Part of a small language model's weights.
Size: 2 heads of 64, MLP 640 SiLU, vocabulary 2048, 6.97M parameters.
Each number is 50 + 15 x the weight over the matrix's rms, rounded and kept within 0 to 99. Layers, rows and columns count from 0.

# down: layer 11 MLP down (transposed), 640x160, rms 0.217, rows 387-468, columns 40-79
# up: layer 11 MLP up, 640x160, rms 0.223, rows 388-468, columns 40-79
down387:50 42 70 68 62 33 84 59 44 44 35 33 53 39 30 67 38 86 48 48 37 49 52 41 25 43 47 59 65 66 75 28 93 33 53 64 43 55 52 56
up388:48 43 36 56 57 44 66 53 24 73 52 83 61 44 49 48 34 49 39 51 27 50 58 33 71 37 45 59 67 62 54 77 70 50 52 35 60 60 41 57
down388:72 50 56 45 44 71 55 58 42 37 83 40 39 59 51 33 70 50 38 56 67 40 41 62 57 75 52 38 46 31 44 32 49 53 46 40 44 35 50 49
up389:48 29 78 31 49 40 44 51 38 48 61 51 70 33 64 54 51 50 27 36 31 86 37 32 59 36 41 55 40 57 82 69 60 49 47 61 58 36 62 65
down389:39 48 29 42 49 53 56 51 28 19 64 45 38 60 64 48 38 46 47 61 45 48 47 31 63 69 45 54 47 61 56 60 63 50 26 40 48 39 32 33
up390:20 51 52 65 51 49 73 27 07 63 56 41 30 43 20 32 51 55 61 34 29 60 50 52 32 75 31 32 32 28 47 52 48 65 55 54 61 30 44 59
down390:66 53 44 47 59 65 51 90 95 47 49 49 63 54 69 53 19 44 33 72 72 51 43 50 57 47 49 78 63 78 36 37 45 31 31 58 35 57 44 37
up391:35 63 41 41 54 42 60 63 54 29 30 46 36 57 63 59 15 55 35 61 43 38 47 68 30 32 86 35 69 39 61 45 69 39 50 71 61 40 66 59
down391:48 65 40 70 85 55 86 27 42 62 70 41 72 33 76 61 40 34 74 60 58 78 72 36 93 56 49 63 99 71 70 39 21 51 72 46 73 56 42 45
up392:60 51 44 47 48 56 33 56 31 56 49 53 51 46 49 50 39 62 48 33 63 38 39 53 67 35 25 59 31 33 54 34 78 99 62 56 32 54 64 31
down392:55 39 58 38 39 38 64 57 46 58 50 70 63 41 21 58 51 63 45 52 45 41 52 43 47 68 69 41 77 65 39 53 31 28 62 23 58 30 42 37
up393:41 52 36 73 72 51 60 46 59 32 43 77 64 73 61 55 52 26 52 67 62 39 76 44 53 33 50 57 45 36 39 56 21 24 41 35 50 71 50 37
down393:64 24 52 41 59 61 73 56 29 58 78 24 46 42 26 57 77 56 61 52 41 71 47 57 51 39 59 66 57 15 66 34 60 38 49 58 34 52 55 25
up394:53 23 76 48 60 66 49 75 54 43 21 62 35 43 42 59 68 56 71 23 63 72 42 53 54 40 27 43 55 47 48 41 64 53 87 50 45 56 71 30
down394:66 64 37 52 50 39 45 41 54 32 75 49 79 61 45 48 42 43 37 60 53 20 29 33 60 58 49 53 51 64 46 49 11 42 44 44 33 51 52 74
up395:53 47 52 70 49 57 25 43 74 23 13 56 55 54 43 43 45 61 54 48 63 42 24 50 58 48 39 69 47 63 83 59 12 26 59 52 54 73 42 52
down395:35 37 54 74 65 70 57 17 68 52 41 45 70 80 51 22 29 70 67 55 41 40 42 75 56 49 51 28 38 28 29 85 65 43 51 76 46 55 55 37
up396:41 55 50 55 59 32 39 55 42 39 43 48 63 34 49 68 07 55 40 67 36 41 70 65 71 52 71 49 42 42 54 24 60 52 65 39 31 54 40 45
down396:53 61 44 59 58 65 50 43 57 57 52 40 50 49 45 51 64 36 64 53 65 62 36 28 17 56 44 59 47 46 50 58 49 54 51 50 71 43 55 65
up397:57 43 20 48 41 28 46 52 66 60 26 65 50 50 54 49 34 73 40 24 65 49 53 84 73 65 64 54 39 59 53 47 63 28 44 35 40 72 65 59
down397:38 49 70 55 76 68 42 50 49 44 58 32 49 40 47 34 77 51 53 76 48 62 40 09 33 40 47 59 43 52 51 42 54 68 48 60 59 51 42 40
up398:52 28 53 44 99 73 55 40 56 46 51 55 44 40 56 61 60 56 53 00 44 05 17 28 66 48 82 46 69 23 62 57 73 00 40 43 28 41 31 76
down398:68 00 73 20 78 42 47 81 75 64 36 51 71 11 82 70 44 35 52 35 84 19 02 24 53 59 70 23 46 54 74 57 81 15 37 61 49 99 00 25
up399:35 24 26 44 27 39 76 58 67 53 47 38 70 43 67 31 51 30 65 35 46 64 51 51 46 60 61 47 54 53 56 24 52 30 41 61 42 49 57 65
down399:26 47 55 64 81 26 62 22 56 22 64 31 33 43 72 44 43 43 40 10 55 33 70 44 15 35 30 40 16 61 44 45 32 65 44 27 44 34 42 32
up400:57 34 56 49 60 63 35 40 33 46 52 56 21 28 37 31 49 62 39 29 22 49 58 47 63 40 32 61 64 40 48 37 22 30 69 38 63 58 64 42
down400:57 84 62 56 32 41 32 61 53 40 25 36 72 51 51 34 67 56 84 60 53 64 73 46 57 32 52 57 54 56 52 35 43 61 47 56 43 65 56 51
up401:57 59 59 33 66 54 65 42 36 49 40 33 66 58 43 62 47 61 76 52 61 75 47 64 63 42 47 40 64 57 35 60 35 54 48 66 57 71 53 53
down401:29 40 47 71 34 57 45 50 76 30 48 84 50 38 47 43 32 39 54 35 50 38 61 36 42 57 64 51 59 33 74 26 47 64 73 41 52 60 66 47
up402:56 53 46 53 34 56 70 55 66 60 77 54 89 55 27 65 44 31 41 78 58 14 32 75 43 73 66 56 49 84 24 56 26 60 41 58 56 35 34 52
down402:33 67 61 67 41 31 25 44 76 76 42 43 82 68 74 61 58 61 48 99 49 35 64 43 66 49 52 62 40 78 68 61 46 42 38 58 66 37 51 67
up403:49 28 46 69 69 55 52 57 49 49 55 46 27 37 69 46 81 50 49 75 59 48 35 53 49 54 53 61 73 29 75 75 62 40 44 24 64 56 49 56
down403:77 69 35 26 27 38 42 33 63 61 32 62 83 60 29 47 28 64 62 21 66 16 50 48 62 54 45 41 43 54 18 40 50 61 45 68 41 43 63 54
up404:60 51 55 46 61 41 48 55 26 60 56 52 49 58 42 78 50 28 38 48 68 43 68 38 36 65 46 39 43 55 70 45 76 43 53 72 41 73 53 48
down404:29 59 59 36 53 34 48 69 54 32 99 45 69 38 43 22 56 67 82 44 37 70 45 58 58 55 32 54 51 59 39 64 53 37 54 49 39 30 46 51
up405:51 24 64 46 36 22 32 54 72 31 54 32 42 45 57 41 40 30 63 48 50 35 45 45 53 61 41 55 50 39 45 23 32 54 41 37 57 73 70 92
down405:56 62 72 25 35 50 65 41 55 34 69 49 52 33 50 41 55 69 45 43 44 36 44 49 32 27 41 54 82 36 39 43 52 45 39 49 63 42 67 48
up406:53 38 53 64 46 44 35 59 43 50 49 54 30 47 45 54 40 42 76 26 38 27 55 37 58 63 50 59 57 62 41 64 58 38 62 65 47 77 39 36
down406:70 44 83 22 32 47 52 90 13 73 53 65 56 38 77 57 67 79 47 66 28 50 48 72 34 32 58 48 49 38 64 21 45 67 33 61 55 56 47 57
up407:40 12 45 63 48 45 50 31 30 50 43 16 44 60 55 44 48 33 58 33 67 36 49 65 63 32 75 22 60 42 27 65 49 30 52 22 46 78 46 37
down407:13 30 32 49 52 88 38 20 23 68 38 67 29 00 64 39 71 34 63 34 60 70 57 81 50 37 31 34 72 38 65 47 64 36 43 41 77 73 45 72
up408:59 40 30 54 29 34 23 53 68 39 31 40 43 31 67 50 58 67 60 55 29 36 10 53 31 57 41 49 57 11 57 40 25 42 68 61 28 47 49 32
down408:47 00 82 36 50 77 85 38 71 69 52 39 47 16 36 58 52 72 99 48 49 43 32 55 38 57 63 77 58 41 41 36 51 61 07 70 62 59 72 61
up409:32 56 27 59 61 57 66 43 61 60 52 75 66 48 73 69 46 59 37 42 52 85 48 39 51 39 59 66 58 59 67 43 40 47 65 38 63 55 47 36
down409:58 65 50 24 60 42 15 46 38 48 52 16 47 33 22 44 48 54 51 55 61 59 51 69 74 31 49 53 63 77 34 39 44 53 38 42 58 37 31 50
up410:50 63 34 37 36 29 70 62 59 42 61 42 53 81 46 38 37 35 34 53 43 19 67 48 64 20 43 92 62 39 53 77 70 41 66 31 36 39 28 69
down410:27 60 45 40 45 37 62 69 38 62 58 41 53 61 32 26 48 53 51 25 31 47 69 63 54 48 52 79 20 55 71 54 58 45 74 28 63 46 14 51
up411:42 38 52 68 55 52 69 32 38 38 78 37 56 53 28 35 30 58 40 64 74 37 08 36 16 50 40 15 37 58 50 40 58 31 51 47 64 33 24 37
down411:63 74 45 31 72 48 41 54 64 65 44 23 59 74 70 42 63 48 68 41 49 61 69 48 74 39 30 48 41 56 40 66 52 46 49 49 40 62 56 56
up412:45 22 54 58 34 86 61 86 22 42 46 46 86 51 66 58 66 53 58 56 37 89 63 22 58 25 42 41 57 56 43 55 38 51 76 41 58 38 63 34
down412:57 66 53 39 40 14 46 38 71 63 25 79 34 25 40 37 29 59 67 50 45 24 45 64 40 63 64 58 50 62 59 56 53 48 41 51 34 46 50 65
up413:58 48 67 63 46 52 53 42 33 63 35 58 18 35 42 64 45 38 69 63 47 53 26 43 47 35 56 62 28 19 76 44 44 56 49 30 54 59 53 52
down413:38 41 42 54 46 38 26 32 49 53 61 43 77 51 38 26 35 70 54 74 56 44 61 39 68 48 64 44 72 55 37 38 33 45 43 34 52 58 62 70
up414:43 23 46 61 52 47 53 66 33 61 43 57 39 46 39 40 47 51 50 36 67 48 33 57 44 61 41 54 51 35 43 56 47 75 78 74 52 48 55 69
down414:62 43 41 34 50 62 38 39 52 65 53 37 61 65 47 62 60 84 66 45 49 58 52 67 53 90 63 46 67 38 66 60 61 43 29 65 56 53 57 57
up415:44 39 39 15 80 41 76 74 62 20 42 42 41 45 50 45 39 38 48 66 64 60 52 37 74 46 66 37 62 60 51 58 53 24 57 64 56 57 32 51
down415:52 49 32 49 40 80 60 27 59 54 43 50 75 26 58 23 28 33 56 59 64 42 45 39 62 42 71 32 42 10 51 62 57 65 44 49 38 51 32 65
up416:52 43 63 47 59 59 47 33 37 37 62 34 45 80 69 56 64 46 53 77 55 68 58 66 13 42 46 58 60 67 34 37 33 42 41 52 49 55 57 57
down416:58 51 70 65 59 58 40 65 47 73 39 43 44 22 40 65 38 51 42 22 45 56 35 38 71 70 49 60 55 39 34 55 71 55 73 53 60 52 57 30
up417:25 56 39 57 27 30 57 77 33 16 76 61 28 49 61 57 40 34 40 69 30 50 68 76 48 60 70 11 43 49 62 70 51 54 37 43 92 52 48 67
down417:60 61 79 46 37 41 34 33 44 41 28 76 47 47 59 35 43 47 48 72 56 66 61 47 44 69 63 45 56 40 57 74 62 62 35 21 71 74 35 45
up418:41 58 64 58 41 33 27 65 59 74 21 60 41 63 75 74 50 40 58 29 62 37 59 56 58 25 34 61 76 26 69 54 39 46 41 41 57 25 32 54
down418:48 62 56 36 30 64 67 34 51 48 58 51 66 28 55 34 30 64 62 61 71 59 34 46 31 49 36 72 36 37 40 32 56 64 54 53 41 54 73 37
up419:39 31 32 54 60 52 79 68 47 66 39 61 68 52 66 34 32 65 50 47 51 61 52 44 50 35 49 62 40 41 74 55 58 58 47 57 50 56 59 51
down419:75 60 74 50 51 65 36 45 53 51 70 57 19 65 57 59 28 52 36 54 42 50 36 36 57 65 56 37 45 44 27 50 48 60 34 44 45 33 27 45
up420:50 41 51 40 51 47 62 63 42 60 52 67 51 56 60 77 70 61 64 73 59 40 54 60 70 56 50 18 19 57 16 62 55 38 61 35 21 48 79 53
down420:69 49 53 41 60 47 50 76 50 61 57 38 48 71 36 58 45 28 45 32 54 47 52 28 42 28 49 70 70 29 74 32 44 68 35 58 69 31 23 33
up421:56 51 25 94 22 50 78 51 87 11 52 67 70 53 43 50 76 22 45 41 37 38 49 42 53 73 61 41 39 29 47 25 53 37 41 40 39 65 56 30
down421:66 22 49 63 27 49 12 47 63 40 57 71 62 98 52 81 19 44 60 50 76 38 50 22 88 35 44 48 55 92 28 35 49 56 52 29 47 49 41 67
up422:56 48 47 55 34 58 45 21 30 53 46 76 21 38 39 12 41 47 55 43 34 52 58 38 23 65 53 73 46 51 64 42 73 67 62 40 51 69 68 29
down422:51 52 59 46 29 49 59 70 90 30 56 53 60 87 75 73 54 60 54 37 64 63 35 55 83 58 28 49 51 58 35 58 41 64 27 57 48 47 38 42
up423:44 56 39 42 36 38 72 54 25 58 58 73 75 75 67 79 35 34 79 47 58 49 48 54 39 39 23 58 63 32 55 54 50 66 24 51 30 50 69 35
down423:45 22 55 49 29 88 97 71 67 79 66 50 44 88 74 55 47 34 76 40 67 39 56 48 43 33 26 38 35 52 63 59 38 81 40 57 35 21 59 45
up424:45 51 49 60 46 55 63 39 35 57 68 16 78 34 70 63 32 70 50 62 45 59 55 84 51 34 48 71 53 41 22 46 57 34 50 72 44 60 34 83
down424:48 53 40 44 62 47 44 34 60 43 12 56 62 31 54 42 41 70 59 52 44 72 61 19 58 32 23 43 41 58 51 47 32 61 49 55 36 54 64 27
up425:45 59 73 69 53 24 70 54 82 69 54 55 69 64 62 41 28 43 37 47 74 43 50 43 69 38 42 58 41 44 52 45 47 67 35 63 50 55 06 44
down425:87 58 80 48 50 64 34 99 42 39 45 54 41 51 68 63 15 61 38 48 18 70 35 56 25 56 54 46 66 88 69 38 40 53 54 49 58 42 73 82
up426:25 18 61 76 39 62 44 38 85 43 33 39 60 26 16 41 22 66 59 30 57 56 44 51 69 50 35 35 42 71 56 64 47 77 46 34 30 53 29 41
down426:27 67 31 47 56 76 55 45 11 51 42 44 44 30 82 45 48 17 75 62 64 25 41 46 69 61 53 32 59 64 30 61 52 44 46 47 71 41 56 61
up427:83 69 58 75 58 61 58 50 36 64 53 35 73 39 47 62 41 52 49 57 61 53 36 61 42 51 60 23 65 73 55 48 57 42 57 48 38 47 51 39
down427:51 47 62 35 27 36 64 78 58 41 49 61 50 38 80 45 57 57 39 48 31 57 67 27 48 56 66 45 20 50 44 69 40 50 34 74 56 50 47 43
up428:63 38 41 41 50 48 64 57 53 64 40 55 42 44 37 69 56 49 46 34 47 50 38 60 33 57 38 81 61 60 69 64 63 40 53 31 52 53 69 50
down428:50 49 38 55 46 46 73 52 47 46 50 40 53 34 60 33 54 63 52 42 45 54 39 56 61 28 59 42 58 50 38 25 51 50 42 66 50 45 39 63
up429:22 25 46 50 27 60 58 58 49 55 57 50 38 48 52 48 43 57 56 49 64 46 43 72 44 40 45 34 37 75 47 40 51 52 58 50 23 52 26 45
down429:58 80 63 38 54 50 36 52 49 26 43 49 86 29 48 53 44 53 51 56 19 76 29 43 49 44 53 48 29 14 51 43 36 40 41 64 63 56 43 27
up430:69 57 69 46 26 34 67 77 45 59 36 72 38 37 55 45 52 63 85 55 61 60 46 75 59 57 47 38 52 44 35 31 68 74 32 51 16 70 73 46
down430:49 47 42 36 74 50 45 22 46 69 45 37 61 20 18 60 46 50 08 28 37 48 47 46 68 49 33 40 57 49 58 39 34 38 71 51 73 46 24 58
up431:60 38 68 44 62 49 49 94 49 35 45 44 36 53 54 64 60 10 50 26 41 54 83 51 64 84 25 46 06 49 52 65 40 46 48 55 42 41 14 23
down431:63 52 82 30 67 33 54 42 77 52 64 60 17 38 45 31 52 49 53 24 32 49 47 78 50 66 43 13 42 43 76 61 47 53 28 56 51 55 46 89
up432:65 38 68 41 38 43 53 66 46 74 53 64 44 49 62 54 35 46 52 70 54 47 55 55 56 28 48 62 56 47 28 54 36 43 49 40 34 73 58 71
down432:41 36 43 43 46 56 49 32 45 27 43 44 53 65 42 35 45 67 40 58 57 54 46 45 18 65 68 47 46 57 77 36 51 37 48 32 42 35 32 49
up433:55 57 39 39 77 46 35 69 69 35 70 75 61 62 58 47 63 47 68 57 61 38 29 57 52 53 24 38 39 70 41 87 21 54 47 62 46 53 43 57
down433:29 18 57 56 57 47 65 62 49 33 39 37 39 35 60 60 38 45 36 51 26 36 76 39 54 59 53 82 85 23 36 41 54 56 30 28 42 64 42 53
up434:40 50 58 48 83 49 46 59 22 40 61 45 49 49 32 57 23 70 61 79 21 53 56 66 42 43 56 53 56 58 36 63 64 23 30 49 56 54 42 41
down434:69 45 30 53 29 47 52 24 43 48 34 65 47 48 65 30 67 33 14 55 60 52 50 79 45 85 48 53 61 78 78 19 57 88 34 62 48 60 70 67
up435:49 54 59 22 67 27 52 58 55 65 87 49 77 64 68 27 51 34 58 49 54 78 28 50 53 57 37 63 20 53 77 39 70 83 62 47 14 37 36 43
down435:26 31 47 58 42 34 43 52 06 29 45 36 18 68 17 64 52 50 45 53 75 67 45 72 60 52 19 49 40 36 39 42 69 39 72 39 86 40 60 48
up436:50 50 52 67 57 35 52 60 43 32 61 18 27 52 59 29 71 25 31 62 52 52 61 48 43 47 37 41 45 45 29 62 64 51 54 51 59 39 68 36
down436:56 71 62 59 53 44 37 54 45 54 57 54 78 54 31 59 16 73 58 65 57 67 48 24 58 58 30 64 21 41 46 38 13 66 24 43 66 59 08 46
up437:59 60 49 57 42 18 63 80 64 50 66 57 42 41 68 73 35 56 84 41 73 24 19 53 46 63 67 42 49 88 69 58 58 59 55 55 46 34 74 83
down437:48 34 44 61 56 42 65 33 67 64 32 69 50 32 48 31 47 81 27 64 52 48 49 29 81 24 66 61 27 62 40 28 54 47 49 82 60 70 40 51
up438:38 68 64 86 47 45 63 49 49 65 55 55 56 42 60 53 41 71 54 27 56 57 26 62 33 50 33 61 38 39 40 31 60 42 34 38 50 48 61 72
down438:69 36 17 40 32 79 48 42 57 89 49 58 73 49 39 47 57 52 53 45 41 38 52 45 77 56 21 35 57 58 61 70 64 51 62 37 49 56 28 39
up439:79 23 57 53 79 54 50 37 42 65 46 69 50 35 43 40 50 48 41 51 58 39 60 49 28 55 56 48 55 48 46 51 59 50 49 66 44 38 49 50
down439:33 65 43 47 34 59 44 43 47 37 56 41 49 57 58 72 53 54 56 39 49 69 60 53 58 55 35 37 37 44 36 24 59 49 43 35 62 42 40 41
up440:44 58 46 52 58 42 62 78 39 60 42 47 42 69 46 54 48 55 55 60 52 53 51 51 52 79 49 48 30 52 62 39 50 61 35 77 24 49 65 47
down440:69 68 33 62 49 58 55 48 80 18 50 44 70 61 32 38 46 53 55 51 63 66 38 57 54 28 32 37 62 45 38 72 52 45 51 45 72 64 27 55
up441:37 57 60 85 53 66 56 44 40 49 47 31 16 61 52 76 72 52 51 59 48 64 66 37 41 77 72 32 53 40 73 50 44 47 73 23 35 52 62 57
down441:38 19 64 51 66 66 30 63 35 36 50 29 54 57 49 73 26 54 49 35 50 47 53 50 32 67 48 39 41 35 50 71 88 31 41 38 71 27 30 40
up442:51 75 54 40 41 47 59 77 64 95 72 80 60 51 56 47 33 72 52 23 60 51 52 26 53 63 26 45 55 52 44 34 28 47 73 56 57 60 64 19
down442:92 44 44 60 32 70 51 22 43 38 66 61 50 48 55 63 48 33 54 62 38 62 49 62 49 66 52 26 68 46 72 76 65 89 26 50 37 84 52 58
up443:57 45 49 65 43 51 45 20 49 60 22 45 62 42 66 54 54 29 63 45 66 62 50 37 73 44 26 40 49 59 44 62 71 53 43 55 70 47 61 33
down443:19 57 51 60 57 45 44 91 22 45 41 64 30 59 54 28 45 43 41 22 59 37 63 60 73 52 44 59 47 41 33 61 43 72 62 56 79 36 35 46
up444:42 50 38 54 10 53 57 58 44 57 53 63 60 35 48 59 41 40 62 48 56 41 53 72 55 43 70 49 31 47 46 47 73 52 46 59 35 41 61 36
down444:22 57 34 30 60 32 59 30 53 55 41 55 46 37 62 56 46 66 46 36 80 65 52 26 33 47 48 61 62 47 55 39 52 31 59 37 67 68 58 67
up445:51 35 54 32 71 48 51 86 49 35 34 75 69 70 39 62 41 48 57 37 26 40 47 46 58 71 54 51 37 48 29 57 50 40 70 39 43 72 22 89
down445:36 51 65 59 67 69 56 35 42 73 64 35 29 00 72 39 69 50 53 30 32 77 74 77 54 31 72 27 47 39 61 65 50 26 33 63 24 43 63 52
up446:60 42 49 69 76 46 35 70 48 55 29 94 66 57 48 76 26 37 39 64 72 48 84 48 80 51 49 86 42 53 99 33 44 48 76 86 46 44 82 26
down446:63 71 62 28 38 82 56 25 73 38 56 23 58 19 74 27 53 59 56 46 34 60 40 49 44 50 57 33 55 50 22 75 57 45 38 22 59 60 26 65
up447:29 57 41 56 68 19 50 54 50 41 57 64 56 42 44 62 41 67 39 59 68 45 67 58 69 86 49 46 30 23 51 54 51 57 37 51 66 41 54 80
down447:64 59 51 57 36 51 56 62 48 59 54 56 48 64 62 33 69 48 52 45 29 66 38 51 46 46 57 59 34 55 60 57 59 25 52 55 35 59 50 30
up448:56 25 31 48 51 39 61 53 71 49 74 61 67 61 50 37 40 47 38 26 39 66 39 37 50 53 60 36 62 37 40 63 54 44 45 56 69 56 33 60
down448:68 80 66 41 55 65 47 72 40 61 42 59 57 36 52 57 41 40 48 37 56 40 72 51 45 49 35 50 56 54 58 50 37 44 55 34 30 47 48 42
up449:73 56 29 53 44 60 63 52 40 28 56 61 52 22 41 67 50 49 51 84 44 35 48 76 35 76 76 44 60 56 71 44 52 46 56 53 61 46 48 79
down449:35 65 58 44 58 22 38 75 51 62 41 68 67 47 77 43 50 55 73 28 55 53 59 39 63 48 31 48 69 67 54 67 52 57 54 44 52 36 68 21
up450:47 55 53 54 63 40 64 34 69 44 34 44 60 64 39 65 30 47 48 33 32 75 34 50 51 54 50 50 37 41 49 57 05 29 51 50 70 52 56 30
down450:58 54 33 57 45 29 42 54 36 65 68 56 28 55 47 24 46 34 33 64 37 40 46 70 56 50 53 46 21 35 54 56 44 40 42 80 71 42 40 49
up451:65 57 56 41 41 48 40 66 49 66 47 58 48 48 35 59 45 42 28 55 33 45 35 34 58 59 41 56 44 51 64 50 31 61 47 38 65 72 38 43
down451:39 74 35 34 38 50 66 29 69 65 50 64 67 15 26 28 59 73 50 17 68 54 58 32 53 40 60 28 68 51 37 47 72 50 70 61 53 37 70 22
up452:61 38 39 48 45 55 32 58 54 42 22 66 57 20 74 51 42 71 40 63 52 70 32 48 58 43 74 58 58 29 73 54 58 61 71 53 40 42 49 49
down452:32 60 40 60 49 50 63 54 65 46 59 63 33 78 21 75 33 54 67 37 32 49 30 23 45 40 42 57 43 42 47 33 39 31 46 56 49 49 49 63
up453:31 30 37 29 50 57 48 58 19 74 51 54 24 44 45 75 35 47 22 33 24 70 58 77 21 41 49 48 29 66 63 72 88 52 16 44 68 32 58 54
down453:90 66 54 78 33 30 76 40 69 37 38 58 62 68 26 80 49 56 59 64 69 35 42 47 89 42 52 34 66 29 51 47 42 44 71 49 59 55 48 52
up454:35 52 54 53 65 32 60 41 56 40 59 50 36 29 72 64 51 42 43 28 37 32 51 64 45 49 37 39 28 69 68 60 54 29 61 49 35 43 46 54
down454:54 35 31 38 59 50 69 55 42 64 62 44 77 52 30 34 66 44 71 46 72 48 38 56 37 49 45 60 43 42 39 48 63 48 46 73 60 53 62 39
up455:44 47 51 59 16 50 34 53 59 52 42 52 57 31 43 33 30 56 70 55 58 29 35 39 54 71 76 69 42 67 70 37 68 62 25 40 59 50 40 68
down455:55 57 43 50 44 33 49 27 26 39 42 66 65 43 76 55 43 74 34 46 24 53 42 63 64 40 42 36 74 58 57 54 28 28 77 37 73 52 49 34
up456:46 43 46 39 62 22 57 59 59 56 63 34 46 57 71 61 33 58 61 46 55 62 40 53 55 48 68 68 57 57 53 72 43 91 28 54 86 62 21 66
down456:55 53 67 66 36 47 32 38 41 25 22 74 64 44 57 14 59 46 68 54 53 39 56 62 67 44 29 58 46 48 53 30 71 44 55 18 44 45 58 49
up457:45 29 55 76 38 78 59 41 55 47 47 62 46 65 70 68 59 45 30 49 52 45 53 58 35 30 65 42 35 93 40 62 63 84 64 38 59 36 77 37
down457:75 61 42 71 62 72 51 50 24 55 46 73 37 16 61 47 42 51 44 34 61 52 75 19 58 44 21 18 60 40 51 27 63 45 77 50 24 08 72 34
up458:39 67 56 33 62 54 35 66 71 42 64 27 59 66 81 56 24 59 57 54 42 71 56 44 40 49 30 79 46 40 68 61 18 38 49 39 69 27 56 67
down458:58 38 45 62 62 48 49 24 39 44 59 65 45 42 13 48 63 30 36 56 50 46 50 60 54 56 67 22 64 43 42 38 74 47 66 53 22 58 51 49
up459:41 22 82 62 55 44 34 64 30 34 36 59 40 11 53 46 55 48 47 50 43 49 28 11 47 46 34 94 58 81 60 63 42 56 51 72 73 05 60 59
down459:72 60 32 58 37 47 52 44 56 33 32 41 44 80 26 60 39 33 53 46 59 69 78 69 47 42 58 27 48 66 59 46 69 48 59 34 20 74 46 51
up460:37 66 40 44 39 41 56 64 69 59 21 43 46 56 35 61 30 19 35 26 29 56 54 63 69 66 56 44 48 33 61 67 45 45 47 50 61 46 49 00
down460:52 38 50 47 61 40 37 63 08 44 71 52 51 76 56 49 72 33 28 34 31 44 38 67 57 65 66 32 46 13 45 46 54 33 42 46 63 32 72 28
up461:52 37 65 50 48 53 36 75 53 72 53 49 63 38 24 55 33 75 61 63 80 46 55 50 73 31 43 73 45 39 62 32 56 53 52 52 48 55 48 55
down461:70 72 41 51 46 49 74 30 50 35 33 38 40 52 89 44 74 51 51 38 28 59 52 60 19 49 43 26 57 53 62 49 53 61 39 77 61 58 41 78
up462:64 28 37 60 37 66 61 12 59 45 55 29 46 27 51 21 51 64 26 61 73 33 55 66 67 46 70 55 83 28 53 44 41 55 49 60 60 33 33 72
down462:53 57 69 57 59 54 41 78 35 59 44 67 45 72 52 67 39 43 52 39 26 65 63 27 43 61 48 49 57 54 42 49 70 45 55 64 41 55 71 33
up463:42 65 40 55 50 56 48 43 43 43 49 51 44 81 35 52 76 38 42 22 80 63 67 72 49 30 58 65 58 68 26 57 03 44 49 63 69 19 31 40
down463:41 48 77 63 44 50 31 52 72 75 58 39 21 25 40 81 74 27 50 60 68 41 46 61 38 43 49 36 57 40 56 27 70 58 80 51 47 61 38 48
up464:28 70 51 62 38 58 41 32 51 49 45 41 25 61 50 55 74 65 46 59 52 77 57 68 41 54 36 55 43 35 63 26 46 49 54 37 81 29 63 42
down464:72 25 45 70 56 45 36 87 35 51 22 46 65 29 37 44 30 34 39 39 79 58 54 39 81 38 54 72 62 42 45 20 41 61 35 48 47 41 54 52
up465:47 42 42 26 40 36 43 50 25 30 36 39 74 25 50 64 50 38 67 49 55 55 64 66 50 57 40 31 33 42 68 56 36 73 46 34 42 68 44 69
down465:67 51 59 51 76 68 60 45 71 39 48 51 35 58 68 53 51 44 38 55 32 69 62 52 44 49 24 50 25 54 44 67 49 48 22 71 63 52 30 87
up466:36 46 39 37 46 31 01 67 64 58 44 59 77 53 41 47 41 61 47 46 72 28 39 54 58 51 61 51 42 60 23 76 39 45 84 51 57 26 87 62
down466:56 44 75 54 64 59 86 53 38 43 23 17 08 67 61 52 59 37 57 35 32 58 55 29 54 73 58 36 43 71 15 24 55 43 46 60 38 52 32 57
up467:37 45 27 47 60 61 56 31 38 52 39 67 46 29 12 51 32 56 43 51 27 51 60 33 44 79 48 55 19 71 73 68 47 40 84 69 61 50 32 09
down467:75 43 31 56 67 49 52 67 55 85 33 65 60 39 68 51 59 34 38 40 53 45 47 37 42 45 45 55 72 53 49 54 40 61 46 54 36 65 52 78
up468:40 41 46 63 45 43 56 58 72 43 61 59 57 63 40 32 51 42 56 55 45 62 43 50 63 32 26 41 51 44 42 48 55 24 53 59 70 34 56 63
down468:29 61 45 39 45 51 50 40 34 77 58 29 64 50 69 63 40 41 63 53 52 58 32 64 63 36 48 54 64 62 58 56 38 80 55 48 26 57 41 41